Weights of a small GPT-style language model, trained from scratch on English Wikipedia: 26 layers.
Each number is 128 + 32 x the weight over its row's rms, rounded and kept within 0 to 255. Layers, rows and columns count from 0. The size above them is the row's rms in percent of the matrix's.

# layer 2 attention query, 96x96, rms 0.13, rows 0-17,32-49,64-81, columns 0-95
size [175  61 110  74  87 105 111 100  94  99  78 103 103  82 112  87  86 129  93  71 111 108  86 107 115  91  97  93  81 100 115  64 107  92  94 117 193  57 105  56  83  81 105  75  87  88  95  74 101  66 111  81  83 118]
[[194 166 144 117 141 128 137  98 135 154 147 134 197  85 208  83 148 113 136 114 125  92  99 105 122 133 194 117 175 193 138 159 133 114 127 127  77 183 105 127 115 136 148 141 103 125 124 191 136 105 104 141 112 176 135 123 168  96 105 125  79 110 162  96 107  97 167 104 162 152 155  64 134 118 116 195 115 128  98 145  89 128  96 172  60 180 102  69 137 145 142 110  97 163 138 141]
 [109 142 133 145  87 162 116 156 172  85 139 105 100 202 119 191  61  93 115 145 134  61  83  93  96 154  73  98  77 114 101 136 149 159 109  74 128 165 142 152 131 137 156 107 107 128 128  86 126 120 169 122 140 100 180 154  96 116 153 232 109 115 142 116 130 147 104 106 126 130 148  98 125  90  98 152 128 125  82 122 169 191 150 123 135 161 144 114  64 109  90 163 100 144 170 110]
 [199 158 112 110 147 116 134 104 138 161 113 133 197 103 203  79 145 123 120 108 108  93  95  96  99 115 171 118 184 190 111 170 128 125 148 134  72 176 105 126  99 120 129 141 102 127 110 181 150  93 123 128 106 182 121 118 150  72 117 161 116  95 135 107 113  98 130 106 160 139 140  33 126 102 101 187 113 166 134 133 107 119 104 173  52 172 104  75 124 158 124 107 121 122 149 165]
 [ 40  89 120 152  86 163 132 164 112 101  47 122  55 146  74 173  93 122 107 119 114 139  96 113 112 138  85  96 120  89 112  85 132 214 123 111 157 118 159 168 109 160 153 118 117 163 115 114 125 105 121 121 217 102 156 120 107 112  98 171 120 134 105 156 126 189  87 153 130 122 133 118 111 148 113 115 131 121 116  97 138 104 164 107 160 190 152  87  75 107  99 146 142 155  99  90]
 [ 98 158 110  97  97 160 182 166 123 101 135 125  93 174  30 151 100 145 134 123 123 181 175 132 132 123  76 161  73 115 156 100 113 164 164 131 196  77 176 168 130 138 142 116 142 101 162 116 120 149 157 114 129 138 122 153  54 181 137 121 122 141  76 112 138 177 124 121  96 113 109 182 119 117 165  76 142 142 107  86 155 143 123  56 183 100 125 156 115  95 163 118 146 105 119 163]
 [213 157 128 104 143 111 137 102 122 148 162 139 212  89 176  96 152 126 164 106 126 102 112 126 128 135 160 176 155 187 131 156 117  84 153 171  77 162 102  91  99  95  96 139 123  65 137 194 142 142 116 118  95 203 114 128 179 101 147 108 123  77 125  67 132  74 170  96 143 133 122  99 145 160 104 192 103 152 124 122 106 131 126 173  74 142 110 110 123 143 147 129 101 120 125 162]
 [ 79  87  82 134 152 145 139 135 162 104  89 105  39 170  49 153  84 127 113 182 118 140 152 125 122 135  68 138  76  80 104  87 116 158 157 120 157  75 160 133  93 120 141 101 158 141 133  67  91 119 124 137 171  98 130  73  58 137 146 137 153 151  80 130 131 150  77 155 101 130 104 150 100 115 130  94 144  93 175 113 161 155 128  78 195 124 144  99 122 111  99 124 149 114 117 114]
 [176 149 115 125 143 107 137  93 132 130 127 121 246  99 203  99 150 142 144 142 115  98 133 130  79 115 167 115 136 192 170 161 154 144 168 173  70 158 112 135 144 113 116 159 142 138 119 159 151 130 108 179 121 183  83  72 155 133 105 124 105 145 160 135  97  86 164  95 157 128 132  93 183  86 132 132  81 124 118 106  94 141 100 151 127 133  72  83 152 131 164 147  49 148 130 119]
 [ 86  70 138 143 121 145 153 107 111 123 108 114  88 143 164 134 130 111 123 115 130 190 113 116 121  56 182  97 132  69 111 129 101 173  93 123 112  98 101  99 163 111 126 190  97 167 115  50 186 199 142 143 140  34 153  99  71 125 118  95 150 108 127 175  85 124 131 117 107 118 134 168 123  98 160  87 113 123 106 104 158 161 121 114 161 129 125 105 124 111  86  93 165 147  94  74]
 [161 120  65 116  96 122 118 138 142 125 121 100  98 171 149 123 100  88  92  97 118 131 159  75  67 112 144  87 131 124 113 133 131 134 112  76 102 163 117 102 118  76 117 104 144 197 122  70 139 124 104 123 153 128  97  55 118 135 148 129 112 161 194 170 146 128 108 176 135 124 103  68 153 120  79 115 114  53 122 113 125 181 146 163 143 108 143  22 117 146 122 154  67 162 136 112]
 [150  94 157 127 134 111  98 107 168 184 164  97 114 134 131 121 158 129 132 180 136 154 118 117 158 120 131 148 135 175 157 183 113 109 151 156 126 121 145 165 124 164 123 148 203  86 104  98 152 173 190 101  89  98 181 181 150 143 139 174 117  95 139 147 164 143 170  74 124 193  60 132  75 152 138 160  95 155  54 111  96 103 135 128  87 171 143 146 141  68  94 140 136 150 134 172]
 [ 95 140 128 105 166 146 147 153 167 134 101  84  91 152  62 146  72 115  82 152 128  93 132 114 131 117 102 155 101  81 125 149 119 115 128  75 136 111 154 105 128 133 153 116 132 116 186  77 178 121 139  71 187  82 114 189 130 104 119 171 154  87 103  90 127 149 111 155  95  95 137 122  97 116 112 166 129 140 144 137 187 103 117 135 116 136 197 184  94 155  75 102 206  54 146 145]
 [159 119 141 172  84 119 134 160  93 148 134 114 172  88 180 139 156 165 129 109 116 138 114 106 126  85 159 136 165 200 165 204 112 133 134 166  81 138 100 150 125  97 125 137 138 111 104 223 111 116 151 163 113 193 144 166 206  96 132 174 104  87 157 128 143  93 162 116 115 129 113 104  96 123 118 173 120 168  81 115  87  93 144 152  41 150 133 116 139 140 153 130  94 162 125 153]
 [130 154  95  95  81 172 160 175  95 126  94 117 117 116  61 134 125  98 117  97 108 107 138 117  96 100 105 145  96  94 122 180 129  64 101  55 172 147 149 191 146 134 193 120 118 106 174  97 189 120 140  62 200  98 168 172 135 146  93 181 132  95 120  96 170 113  88 145 119  80 158 115 110 150 112 104 142 102 121 148 120 152 164 155 114 145 146 182  86 127 141 102 146 117 158 122]
 [100 103 138 160  73 168 121 168  70 124 110 112 116 158  33 173 110 163 157  71 155  79 132 118 131  89  83 161 136 149 113 124  88  89 119 105 158 155 169 145 110 161 132 138 150 114 126 139 121 125 149 100  99 137 112 168  68 137 145 164 145  87  58 132 172  88 117 142 139  96  69 160  55 131 173 130 118 143 127 121 167 142 162  96 128 132 159  60  72  91 126 128 106  95 111 135]
 [ 96  68 179 123 153 115 150 116  57 154  90 102  72 137 134 104 193 166 118 174 111 111 165  49 117 103 147 105  97  82 130 141 107 130 147 114 127 132 173 113 169 137  75 145  76 131 167 128 121 115 166 103  79  72 109 156 166 109 102 138 136  82 102 126 179  99  88 162 129 144  72 142 194 118 133 119 143 156 118 144 152  80 184 162 108 155 117 109 117 108  82 131 153 157 166 150]
 [138  70 117 135  97 117 106 149 117 134 110 124 137 121 152  87 111 119 105 102 116 151 130 184 173 111 159  88 148 108 105  76 135 126 136 195 142 143  94 159 123 152 115 184 105 116  86 157 168 127 114 167 186 118 125  97  71 126 104 162 155 225 158 126  85 200 126 144 105  96 168 139 135  96 148 150 119 121 140  64  78 146 121  80 132 100 104 168 172  97  90 154 125 161  51 129]
 [152 167 152 145 128 107 116 114 148 157 177 111 204  50 190 136 149 134 135 134  93 125 124 133 150  90 161 135 134 216 195 187 165 130 148 148 116 113 104 118 148 125 132 215 145  76 137 159 102 109 143 129 144 178 164 115 172 114 146 131 118 132 172 142 142  77 205  75 135 142 111 110 159 121 127 157 108 149  67 117 101 142  90 166  87 117 134 131 143 134 180 131 106 156 135 140]
 [155 137 127 106 113 146 139 148 114 236 116  85 124  66 131 163 133  81 162 135 115 146  94  72 125 142 176 119 141 145  50 159 115 126 142 130  87 144  97 184 121 136 135 111 124 112 104 156 150 103 125 122 133 175 110 148 174  89 116 161  51 107 120  82 105 131 132  82 175 137 110  83 143 110 135 181  79 151 116 114 111 121 137 111  54 183 163 103 161 200  95 136 135 138 127 122]
 [ 35  88 118 106 163 115 129  60 123  98 130 127  96  89 118 116 162 167 142 161 216 103 123 137 176 167 140 116 108 111 140 104 167 109  92 116  89 107 104 149 123 115 112 185 183 103 158  71 130 171 159 151  88 131 149 153 168 131 155 113 137  82 178 146 110 136  55 115 109 100 164 115 127 102 185  84 181 102 159 148 180 135 157 132 156 158 147 135 126 117 164 153 155 108 135 123]
 [138 133 139 111 105  98 114 112 119 193 103  84 175 104 147 159 127 103 156 134 106 106 101  38 117 125 189 104 154 138  64 190 112 129 127 102  80 142  96 179 124 102 134 137 146 114 131 161 165 121 132 114 131 162 118 135 191  49 145 160  47 112 141  90 114 166  98 118 150 146 164  88 145 100 104 172 104 139 112 130 107 131 103 156  86 188 145  94 141 191 107 175  94 154 127 119]
 [ 54 110 127 105 108 129 104  87 137  74 124 155  52 138 111 126 147 192 152 131 179 105 145 155 138 106 124 157 132  93 178  65 156  90 125 156 157  95 152 134 113 142 117 103 169  98 151  93  80 151 125 151 105 125 104 160  95 134 113 137 217 146 125 148 137 118  92 138 118 113 158 157 132 175 156  54 152 100 196 105 162 130 140  94 124  60 166 166 141  65 161 132 149 109 124 131]
 [121  99 150 113 139 176 110 150 138  56 143 187 102 147  98  96 138 129 112 128 164 159 167 180 135 127  83 134 137 111 130  86 142 121 116 134 179 135 189  68 120 164 122 138 116 135 160  94 140 120 124 152  87 100 129 168  68 207 121 136 156 137 160 139 150 101 101 158  83 110  76 158 100 144 105  73 200 100 182 143 172 166 168  93 184 105 100 105  96  84  88  98 141 120 130 127]
 [154 146 120 154 157 167 170 134 114 182 101  99 205 123 153 152 111  61 122  89  78 128 107  80 117 154 149 100 141 112  78 178 114 153 118  76  98 192  85 130 118 102 115 157 112 116 124 179 157 144 138 107 159 124 140 118 146  91 150 137  54 105  99  85 129  96 100 158 141 146 113  79 138  95  89 170  93 144  61 122  90 136  97 175  98 191 111  96 123 170 100 134  93 107  95 123]
 [ 86 151 130 129 146 138 103 154 165  55 124 154  82 164 103  74 133 184 140 153 125 116 133 189 111 121  88 174 151 144 186  82 133 125 142 156 166  76 161 124 127 141 123 108 152 139 154  91  73 116 134 172 128 123 100 106  85 166 105 109 200 158 124 174 141 118 102 140  93  82 161 184 129 174 158  90 145  98 197 125 143 134 105 135 165  54 161 152 135  80 174 150 125 121 127 138]
 [169  88 129 153 183 147 145 126 139 156 107 103 212 124 121 137 120  93 132 106  40 149 148 109 141 162 122 139 151 157  70 200 113 139 129 139 113 143 116 147  91  98 142 109 112 174 121 160 153  97 134 141 149 142 167  86 162  98 111 106  97 139 108 111 107 146 152 104 153 129  96 110 126 134  92 169 111 140  68 129  79 111  82 163  90 198  96 110 157 212 105  97  63 156  81 143]
 [118 119 157 153 110 102 138 136 157  98 147 175  98 149 124 119 150 172 162 156 217  95 172 182 100 115 130 159 123 121 201  74 169 103 127 174 154  94 141  99 151 135 103  99 160 140 123 102  78 150 142 159 140  90 117 155  93 168 110 109 184 173 101 140 185  79 128 104  96 109 174 158 120 105 169  68 152 142 140 150 149 158  85  98 152  88 106 160 122  74 148  86 179 147 140 145]
 [ 81 141 106 136 129 177 124 170 142 100 100 134 156 164 105 151 127 142 125  91  93  90 163  67 119  77 101  93 149 131  91  87 109  96 114  57 177 166 133 211 123  64 130 154 152 141 168 127 143  97 106 106 141  69 150 126 107 144 105 130 127 145 107 106 179 115  69 156 100 156 129  85 168 174 125 130 109 128 130 184 160  89  95 178 118  82 151 134  65 128 103  97 133  94  88 101]
 [ 79 123 184 132 108  77 143 102 112 145 140 139  82 115 118 131 105 103 111 175 163 143 127 192 153 126 109 138  90 146 178 135 175 116 156 219 117  74 119  80 130 149 119 119 143  53 103 108 151 130 172 145 152 196 110 169 145 105 119 150 171  92  83 129  83 137 161 149 115 123 112 171  77 144 178 153 133  82 104 134  97 152 145 112  99 115  57 135 170 117 113 107 178 153 129  88]
 [103 153 193 134  83 141 136  84 160  99 130 176  96 147 169  68 145 159 133 151 187 119 142 204  67 138 115 140 143 130 207  88 176 131 143 118 166  86 123 113 139 163 114 138 118  71 102  70 121 143 156 157 118 143 107 131 130 130 105 134 184 135 149 156 133  96 121 121 109  99 181 168 100 108 149  91 132  51 166 146 142 150 145 101 162  60 154 150 141 111 114  94 161 163 128 163]
 [211 141 110 128 126  88 148 122  74 168 142  82 169 109 170 178 142  97 146 112  96 159 120 152 157 113 124 146 121 176 140 172 111 114 148 190  97 168 118  88 118 120 141 157 140 122  92 185  88 123 134 136 133 159 142  80 153  90 153 128 109 156 104  88  84 104 180  73 143 134 164  98 116  96 131 194  93 132  36  92 101 127 107 113  86 157  61 120 147 154 169 112 139 119 147 118]
 [220 138 158  79  64 128 129 137  89 159 165 170  45  69 153 116 136 173 138 119 171 154  84 118 107 109  91 152 115 134 166 148  85 141 133 101 133 122 157 137 178 157 170 128 108 119  99 107 124 133  93  95 149 132 153 130 164  84 158 141 175 115 162 156 176 200 145 118 131 103 135 189 166 160 130 110 167  82 186 146 120 129 106 143 162 143 164 138 119  97 100 135 107 156 176 136]
 [ 94 124 111 148 103 213  99 166 135  63  96 165  85 144  91 145 131 102 150 121 153 131 118 168 156  79  72 156 128 141 103  99 137  63 125 149 156 101 155 109  94  77  93 113 138 156 176 118 106 131  97  65 129  73 111 128 104 106 136  95 150 111 110 129 118  83 119 102 109 155 168  87 136 180 152  59 143 103 170 125 195 153 133  78 113 114 143 127  77  82 122 147 130  68 105 113]
 [180 183 124  62 148 113 169  92  66 126 135 128 142 174 148 172 142 142 128 105 130 196  89  86 158 138 123 140 126  96 112 111 105 119 153 104 184 167 131 117 137  83 158  88 138  89 126 119 100 120 130 135 161 118 145 166 168  79 177 189 140 130 115 107 171 150 102 114 202 103 153 104 149 114 142 162 143 126 107  74 159 137 147 133 113 153  94  74 160 168  90 167 189  83 172 157]
 [ 82  80 131 135 109 152 112 136 157 116 153 128  72 159 190  97 132 184  85 134 138 126 131 177 116 120 158 159 163 149 222 122 160  67  84 210 129  41 137 141 161 125 102 192 118 111  88 121 113 133 160 140 134 138 104 153 109 172 100 146 134 130 131 174  96  90 132 168 116 100  97 137 166 153 170 114 171 111 140 123 144 146  92 137 129  91 121  94 178  99 130 150 150 178 124 155]
 [178 132 141 165 106  80 144  98 168 165 169 190 139 102 113 155 137  90 160 145 165 179 136 182 104 131 144 136 105 224 154 149 167 129 159 172 132  86 137 113 136 168 123 138 125 114 125 188 103 122 168 120 140 201 159  94 138  92 142 118 124 126 111  87  98 103 178  74 109 116 145 148 124 105 149 125  94 154  64 117  66 139  83 123  62 130  93 136 178 139 126 112 148 164 134 166]
 [198 159 127 148 160 107 127 102 111 159 110  90 189 118 178 113 124  79 121 115  94 127 104  72 136  82 159 129 129 161  84 186  77 157 127 108  95 176 131 165  77  98 180 127 114 177 124 190 144 119 123 108 130 150 138 113 172 102  99 144  60  91 143  99  81 139 140 122 137 156 110 114 111 135 104 205 132 126  87 139  96 135 114 189  92 176  93  96 120 166 121 112  87 172 158 123]
 [ 61 171 181 103 137 145 140 131 172  95 137 154 113 130  80 129 137 143 136 109 125 135 166  84 102 148 101 138 152  98 145  92 188  41 100 161 117 162 140 111 173 178 100 130  96 132 138 124 106 126 123 107 104 162  89 183 139 105 132 211 136 102 139 121 117  69  86 113 122 176 136 128 152 152  93  89 115 126 130 209 117 180 200 135 143 125 131 157 109  79 159 152 127 102 167 166]
 [186 142 139 161 165  80 133 118 128 170 115  98 180 124 175  86 143  73 118  97  90 105 116 101 124  76 142 118 123 136  89 186  94 150 120 107 124 181 126 183  73 110 181 134 107 195 121 188 137 124 122  96 143 132 173 137 174 103  96 139  63  88 132  97  91 122 127 143 159 155 116 120 102 140 103 194 138 114 105 159  85 149 113 179  99 160  88  86 124 159 114 109 105 151 190 143]
 [ 80 142 118 190 128 107 162 145 126  95  59 155  82 145  97 119 107 136 125 134 130 173 138 127 126 174 133 160 164  66 161  74 170  84 129 135  62 159 140 118 196 140  96 138 121  98 118  92 100 121 130  94 117 147 128 164  88 157 125 105 151 128 116 167 119 116 149 131 158 150 150 177 192 161 138  45  59 115 159 141 160 143 143  79 143 107 178  88 163 139 165 183 124 130 100 143]
 [ 94 163  90  94  75 138 118 148 102 120 163 144  91 106  73 151 125 158 159 155 178 153 142 191 126 169 113 152 158  97 122  74 160  93 118 187 171  94 151  49 152 146  69 108 133 103 133  84  77 170 139 130 106 125 114 151  91 140 155  86 166 134 112 123 162 135  98 117 100 126 161 131 127 115 136  62 137 115 155  93 193 113 121  60 174  82 161 152 136 104 131 141 159  79 106 129]
 [184 138 157 102 145  93 134 154 117 136 124 116 186 152 144 124 149  75 108  99  85 121 106 126 147  75 126 107 145 162 105 185  86 158 123  98 128 164 117 177  61  98 172 123 125 166 135 182 177 120 115 106 148 121 125 107 173 105 114 133  87  96 118  75  97 144 118 136 124 154 100  59  96 117  78 187 145  90 118 162  98 133 112 212  89 168  96 101  76 130  96  71 155 131 158 131]
 [ 44  99 118 168  90 151 122 161 130 130 142 152  77 128  89 138  95 164 132 162 132 128 149 180 100 180  68 114 129 106 145  62 173 112 132 143 131  99 141 123 203 146  89 142 118 107 129  67 110 121 144 150 138 124  98 121  69 171 148 149 169 133  98 179 151 143 121 143 164  94 174 146 154 130 157  48 112 128 147 107 152 125 143  95 169  74 145 149 128 133 139 169 126  98  55 173]
 [186  97 130 140 145 121 146  78 115 161 124 104 192 162 142  86 127  90 105  80 110 136 134  85 122 106 170  89 112 139 123 177 125 197 121 121  94 119 131 178  91 106 176 130 125 201 140 163 159 147 114 115 148 133 131  85 175 105 108  99  68 122 131 128 113 136 122 175 150 143 124  78 113 118 142 182 111  91  96 153  96 145 102 165  71 180 106  68 114  85  91  70  74 167 137 129]
 [ 79  87  91 150 103 125 122 169 118 109 129 167  95 128 126 140  98 178 130 176 154 133 156 108 103 194 155 125 205 108 141 101 154 128 137 106 104 107 133  89 235 117 101 159 120 126  85  58 145  97 149 121 130 109 103 128 117 152 145 102 166 163 124 158 116 113 119 135 113 157 112 187 193 128 179  70  80 155 166 106 154 151 130 104 129 113 119 129 192 137 165 180 127 147  71 115]
 [104  98  89 140 110 157 146 175 117 180  80 135 130 129 130 188  96 131 100 166  90 157 175  80  99 152  72  93 149 107 115  76 167  71 103 125  89 147 153 169 138 128 116 111 115 164 127 112 133  95 145 134 167  97 102 119  86 158 116 114 139  92 122 118  97 133 145 201 143 159 179  71 113  58 107 103  77  59  84 159 129 143 126 176 110 151 148 129  80 152  65 152 109 127 138 108]
 [166 143 144  64 129 124 104 104 137 112 168  99 138 170 138 148  95  91 144 121 146 119  80 118 166 116 183  98 102 178 105 161 101 157 133 158 147 157 117  76  96  71  65 165 107  87 112 177 106 140 159 117  91 148 159 156 138  48  99 150 154 125 120  80 129 126 139  96 111 138  97 157  68 173 137 148 203 206 109 146 138 146 115 125  68 109 125 138 145  84 160 107 183 130 124 121]
 [ 81 183  93 166 132 172 131 147 162 155 177 133 150 124 146 116  93 153 147 142 115 120  99 154  98 199  80 110 148 197 143 155 176 123 184  93 112 110  75 107 163 115  75 111 132  77 144  62 169 147 170 147 140 136  96 144  91 120  75 131 170 136 133 120 101 125 213 103 134 120 172 137 133 110 103 117 154 135 134 131 139 111 139 154 140 111 199 166 182 165 126 144 154 124  80 173]
 [191 142 156 155 103  95 112 109 130 127 125 106 166 155 192 130 134  73 115  76 109 137  90  93 136  83 149 131 137 194 105 213 113 185 122  92 125 174  92 130  76 127 147 152 134 153  80 194 110 101 134 113 100 186 170 119 175  72 124 152 111 124 129  95 119 132 137 112 115 145 122 107 113 176 154 192 151 147  84 114  71 159  95 161  97 159 108 107 144 142 112 120 160 185 112 120]
 [133 166 156 156  63 141 171  89 167 142 113 146 124  92 136  87  79 112 129 118 130 139 129 148 179 138  60 129  78 173  91 172 105  78 133 134 109 116 145  60 155 120 121 169 121  72 161 121 153 147 142  91  89 214 112 119 117 119  73 121 214 136 118  76 118  78 139 111 125 116 133 105  95  69 101 130 100 139 132 107 142 110 104 142  91 118 156 131 144 165 182 179 146 129 138 166]
 [ 53 125 110 125  97 157 112 113 122  96 140 102  75 175  86 167 127 161 127 121 187 109 120 125 143 119  59 116 138  90 104  91 143  57 117 147 107 111 201  98 130 118  74 116 212 152 107 146 125 201 129 111 136  85 110 141  67 138 129 116 173  91  94 130 142 129 113 122 113 144 132 120  44 130 187 100 147  98 141 129 161 162 131 138 146 101 159  85 109  99  73 125 140 108 148 123]
 [154 136 119 118  63 146 118 132 134  29 136 150 103 141 142 107  86 110 159  84  95 138 141 118  88  36  96 151 112 130 113 126 127 109  90  90 190 137  87 238 104 105 128 157 104 114  93 122 102  73 137 138  99 177 168 147 139 156 101 169 158 137 118 103 163  79 120 125 119 115 105 120 107 162  83 145 169 182  92 120 134 140 134  85 126 169 132  92 101 136 107 129 169 137 101 135]
 [104 152  99 124 141 201 137 200 136 166  78 128 116 133 175 137 121 138 152  93 146 172 182 198 130 190 179 166 179 154 141 108 152  82 125 153 166  93 107 148 131 151 138 152  75 111 155 115 146 132 121 167  63 147 158 156 133  97 159 144 125 135 130 133 156 128 130 164 142 120 130 193 162 171 197 119 141  84  86 127 143  93 124  85 164 115 151 109 166 149 175 158  72 107 112 119]
 [200 137 177 159 108  60  98 113 145 135 120 107 182 119 161  97 121  83  98 145  90 142  95  84 153  78 142 117 132 217  92 191 125 188 169 122 129 152 131 126 105 156 138 139 141 110  96 168 106 104 144 138 105 126 126 139 188  82 104 155 106 118 153 114 109 147 177 113 104 135 109 129 155 161 122 184  90 125  62 122  95 161  80 163  78 127  89 128 141 122 123 114 177 190 149 135]]
# layer 2 attention key, 32x96, rms 0.107, rows 0-17, columns 0-95
size [113 114  90 101  71  92  96  91  95  89  90  85  86 113  90 102 132 106]
[[114 172 118 155 135 149 141 135 118 128 139  30 130 143 134  97 144  79  83 141 110 132 103 167 136  85 118 165 150 184 146 189 107 125 134 160  93 101 173 122  74 119  97 161  92 133  78 148 149 145 134 117 143 128 166 112 148 102 141 141 131 137 119  97  61 119 154 118 116 138 102 173  74 119 122 148 164  66 110  78  75 153  46 160  94 116 158 122 180 126  90 120 159 153 147  52]
 [194 154 120 142 153 123 131  96  78 177 117  88 162 108 186 122 112  94 111 115  77 108  96  95 124 113 154 141 155 175 115 200 113 134 130 111  60 150 118 125 104 100 137 179 124 142 121 168 163  97 117 132 117 193 140  99 193 107 123 136  68 112 151  83 101 154 164 130 138 141 103 108 118 140  98 205 126 122  95  95  64 120  91 159  52 157 123  87 151 162 112 146  84 153 132 115]
 [173 156 140 146 117 125 149 134 102  84 169  84 108 167 140  99 162  76 103 144 112 129  91 183 166  97 135 180 133 200 174 174 137 142 132 165 119  87 156  96 111 109 126 167 115 100  79 136 136 135 146 136 118 121 151 105 138 109 131 126 136 122 140 130  76  86 143 106 110 105 145 209 107 163 113 153 151  51 136  81  90 145  52 153 100  83 156 148 158 109 105  96 128 144 162  42]
 [156 160 107 125 158 120 125  59 126 147  98  80 180  87 152 131 111 129 114 105  97 105 122  86 139 106 141 101 113 114  78 137  90 119 118  77  65 213  85 176 145 124 152 111 161 139 162 156 148 122 110 101 132 122  89 135 176  92 134 173  90  89 119 121 154 199 167 140 138 115  91  73 138  70 121 182 143 148 119 116 123 109 157 144  65 188  82 146 110 193 143 137  96 121 134 156]
 [141  87  76 122 113 145 129 136 154 131 104 193 124 152 145 142  92 147 191 167 126 116 151  84 108 175  95 114 140  76  97  64 156 148 135  47 148 137  92 102 194 100 103 103 152 148 188 101 133 108 108 116 145 140 137 171  94 162  93 104 120 164 160 112 183 118 135 158 160 158 139 110 167 147  89  94 136 168 131 170 168  96 163  99 142 145 158  90  67 103 183 124 128 101  94 170]
 [112 164  92 192 104 145 145 158 117  85 195  84 127 166 125 132 159  84  89 162 106 162 107 148 110  96 103 180 107 161 175 147 160 130 167 196 119  61 176 124 109 107  74 146  89 115  91 117 123  94 179 133 157 140 109 128  75 145 155 106 168 139 142 116 102  75 177 104 116 108 159 174 118 154 107 111 154  99 120  84 137 155  70 116 139  77 165 101 149  94 102 127 130 141 114  74]
 [119  91  96  76 154 135  93 113 120 162 119 126 119  88 125 125  94 167 158  87 143 104 143  78 138 126 122  59 102  68  99  96 151 108 109  81 176 178 106 110 167 137 153 125 112 142 163  85 119 168 102 106 101  58 111 161  94 131  90 121 112 123 123 149 177 190 102 145 143 177  97  77 142  92 142 112 110 175 150 173 105  79 197 130 132 128  91 120  71 169 117 120 146  92 188 122]
 [121 154 150 114 119 175 116  70 121 129 144  22 113 150 151 132 128  79  90 140 164 139  95 143 149  89  96 154 108 135 147 110 184 138  99 170 141  63 149  87 117 140 131 167  73 101  98 138 109 144 146 130 142 128  98  87 133 124 152 107 152 133 139 118  94  89 117 135 146 152 102 153 105 169 121 127 188  98 134 122  54 143  58 134 141  79 104 134 208 128 104 100 151 145 172  51]
 [163 104 134  73 125 107 138  96 132 169  85 170 179  96 112 161 156 189 153  57 126 169 138 110 178 212 112 119 105 113  87 118 146 123 139  72 145 155  53 187 155 125 142 111 190 130 163 140 115 123 125 139 123 174 112  92 147 118 133 128  83 142 130 110 125 186 115 156 121 118  96  83 157 101 134 159  85 145 102 137 161 109 154 123 141 183 120 151 145 194 139 175 137 129 105 185]
 [ 87 152  90  77 128  88 128  95  84 172 113  29 126 107 120 114 114 124 116 114 118 103 135 112 152 147 140 129  76  93  83 164 164 106 141 125 110 156  74 110 143 123 111 121  87 123 159 114 131 160 118  54 123  74  77 169  93 130 104 137 152  97 121 104  80 112 113 128 180 174 105  79  84  77  96 180 157 120 124 189 127  87 139 137 140 135 125 134 106 177 103 158 111  74 187 112]
 [133 130 165 206 188 105 137 190 131  62 163 190 170 154 118 140 188 149 143 114 151 117 127 159 127 140 133 134 153 165 141 117 114 187 164 123 166 133 142 164 135 123 152 129 165 160 111 155  91  84 148 165 140 127 106  78 152 147 144  84  95 177 136 116 125  96 147  89  99 115 157 140 189 149 117  45  96 139 127 148 145 139 116  92 158  86 106 136 132 122 145 116 112 203  52 110]
 [162 102 106 145 118 129 139 111  98 123 109 164 116 121 141 133 158 125 204  93  80 117 172  82  95 146 147  72 102  71 142 116  98  89  78  86 131 169 132 172 168 138 158 134 109 177 161  78 112 162 107 167 120 129  95 193 171 143 120 133 101  93 120 115 135 144 105 128 147 175 117  91 150 132 115  81  86 136 126 186 177 104 175 182 146 158  78  65  96 141 112 119  64 147  92 140]
 [123 161 146 201 156  74 103 160 137  80 148 142 184 136 123  63 190 102 111 197 132 121 115 179 113 142 161 151 153 157 162 157 130 174 165 138 152 120 160 193 121 155 126 130 134  95  84 157  95 138 176 157 177 121 157  90 145 137 128  74 153 156 150 159  92 112 165 102  91 126 143 176 128  86 110 133  85  86  93 105  90 159  88  95 159 116 140 161 181 128 161 106 137 165 139 116]
 [111 107 120 141 133  95  81 151 140 108 115 162 140 117  80 117 132 135 163 139 102  55 144  86 126 133 135  78  94  63 107  88  80 134 117  76 132 166 131 163 109 108 121  69 120 109 201 109 129 131 100 147 144 110 122 191 127 151 115  94 103 149 133 100 177 136 161 105 158  92 161  87 147  59  96 146 127 168 158 158 201  97 179 118 158 135 135 163  72 109 157 113 105 105 121 205]
 [183 176  99 201 139  91 173 147 125  59 177 171 163 101 144 138 158 134 125 155 134  98  87 102 143 111 106 143 124 135  99 102  95 111 136 121  64 173  87 137 130 148 123  74  85 148 130 176 131  87 130 148 143 125 117 179 120 135 109  87 125 177  84  80 130 154 201 115  39 135 138  97  78  93 108 109 129 174 103 134 164 116 144 128  93 180 119 112  97 132 169 116 147 118 108 147]
 [128 148 137 153 114  56 133  90 121 111  84  96 162 157 143 104 164 120 104 141 143 132 120 156 139 162 203 168 107 211 136 152 148 168 146 177 107  79 127 153 104 151 145 170 150 112  94 200  96 136 146 125 151 109 172 111 156 139 139 128  97 115 169 147  67 154 178 116 137 107 139 205 150 101 135 111 123 107  90  95  88 146  67 140 173  99 127 135 194 124 113  81  93 160 165 108]
 [136 134 191 141 106 142 147 126 134 129 107  88 119 143 133 138 123 100  91 150 152 155 103 156 125 107 135 146 138 178 155 176 148 182 122 166 130  85 118 110 146 155  95 167 154 121  89 186 151 130 170 124 149 185 143  93 149 115 146 145 118 106 131 170 124 129 174 142  85  98  78 166 125 138 116 108 105 101 147  95   0 140 121 176  72 150  92 112 208 125 117 114 172 173 127  82]
 [179 137 185 149 128  71 125 144 134 147 134 128 105 162 144 127 168 103 129 189 148 176  69 131 117 134 176 116 127 202 155 152 151 155 137 174 166 109 152 130 138 130  95 139 176 133  63 166 111 128 181 135 148 191  70 125 130 101 143 142 123  91 151 140  51 104 158  99 147 100 128 131 164 112 158 129  90 105 114 143  64 144  90 136 115 103 108 136 206 171 142 150 134 189  90 118]]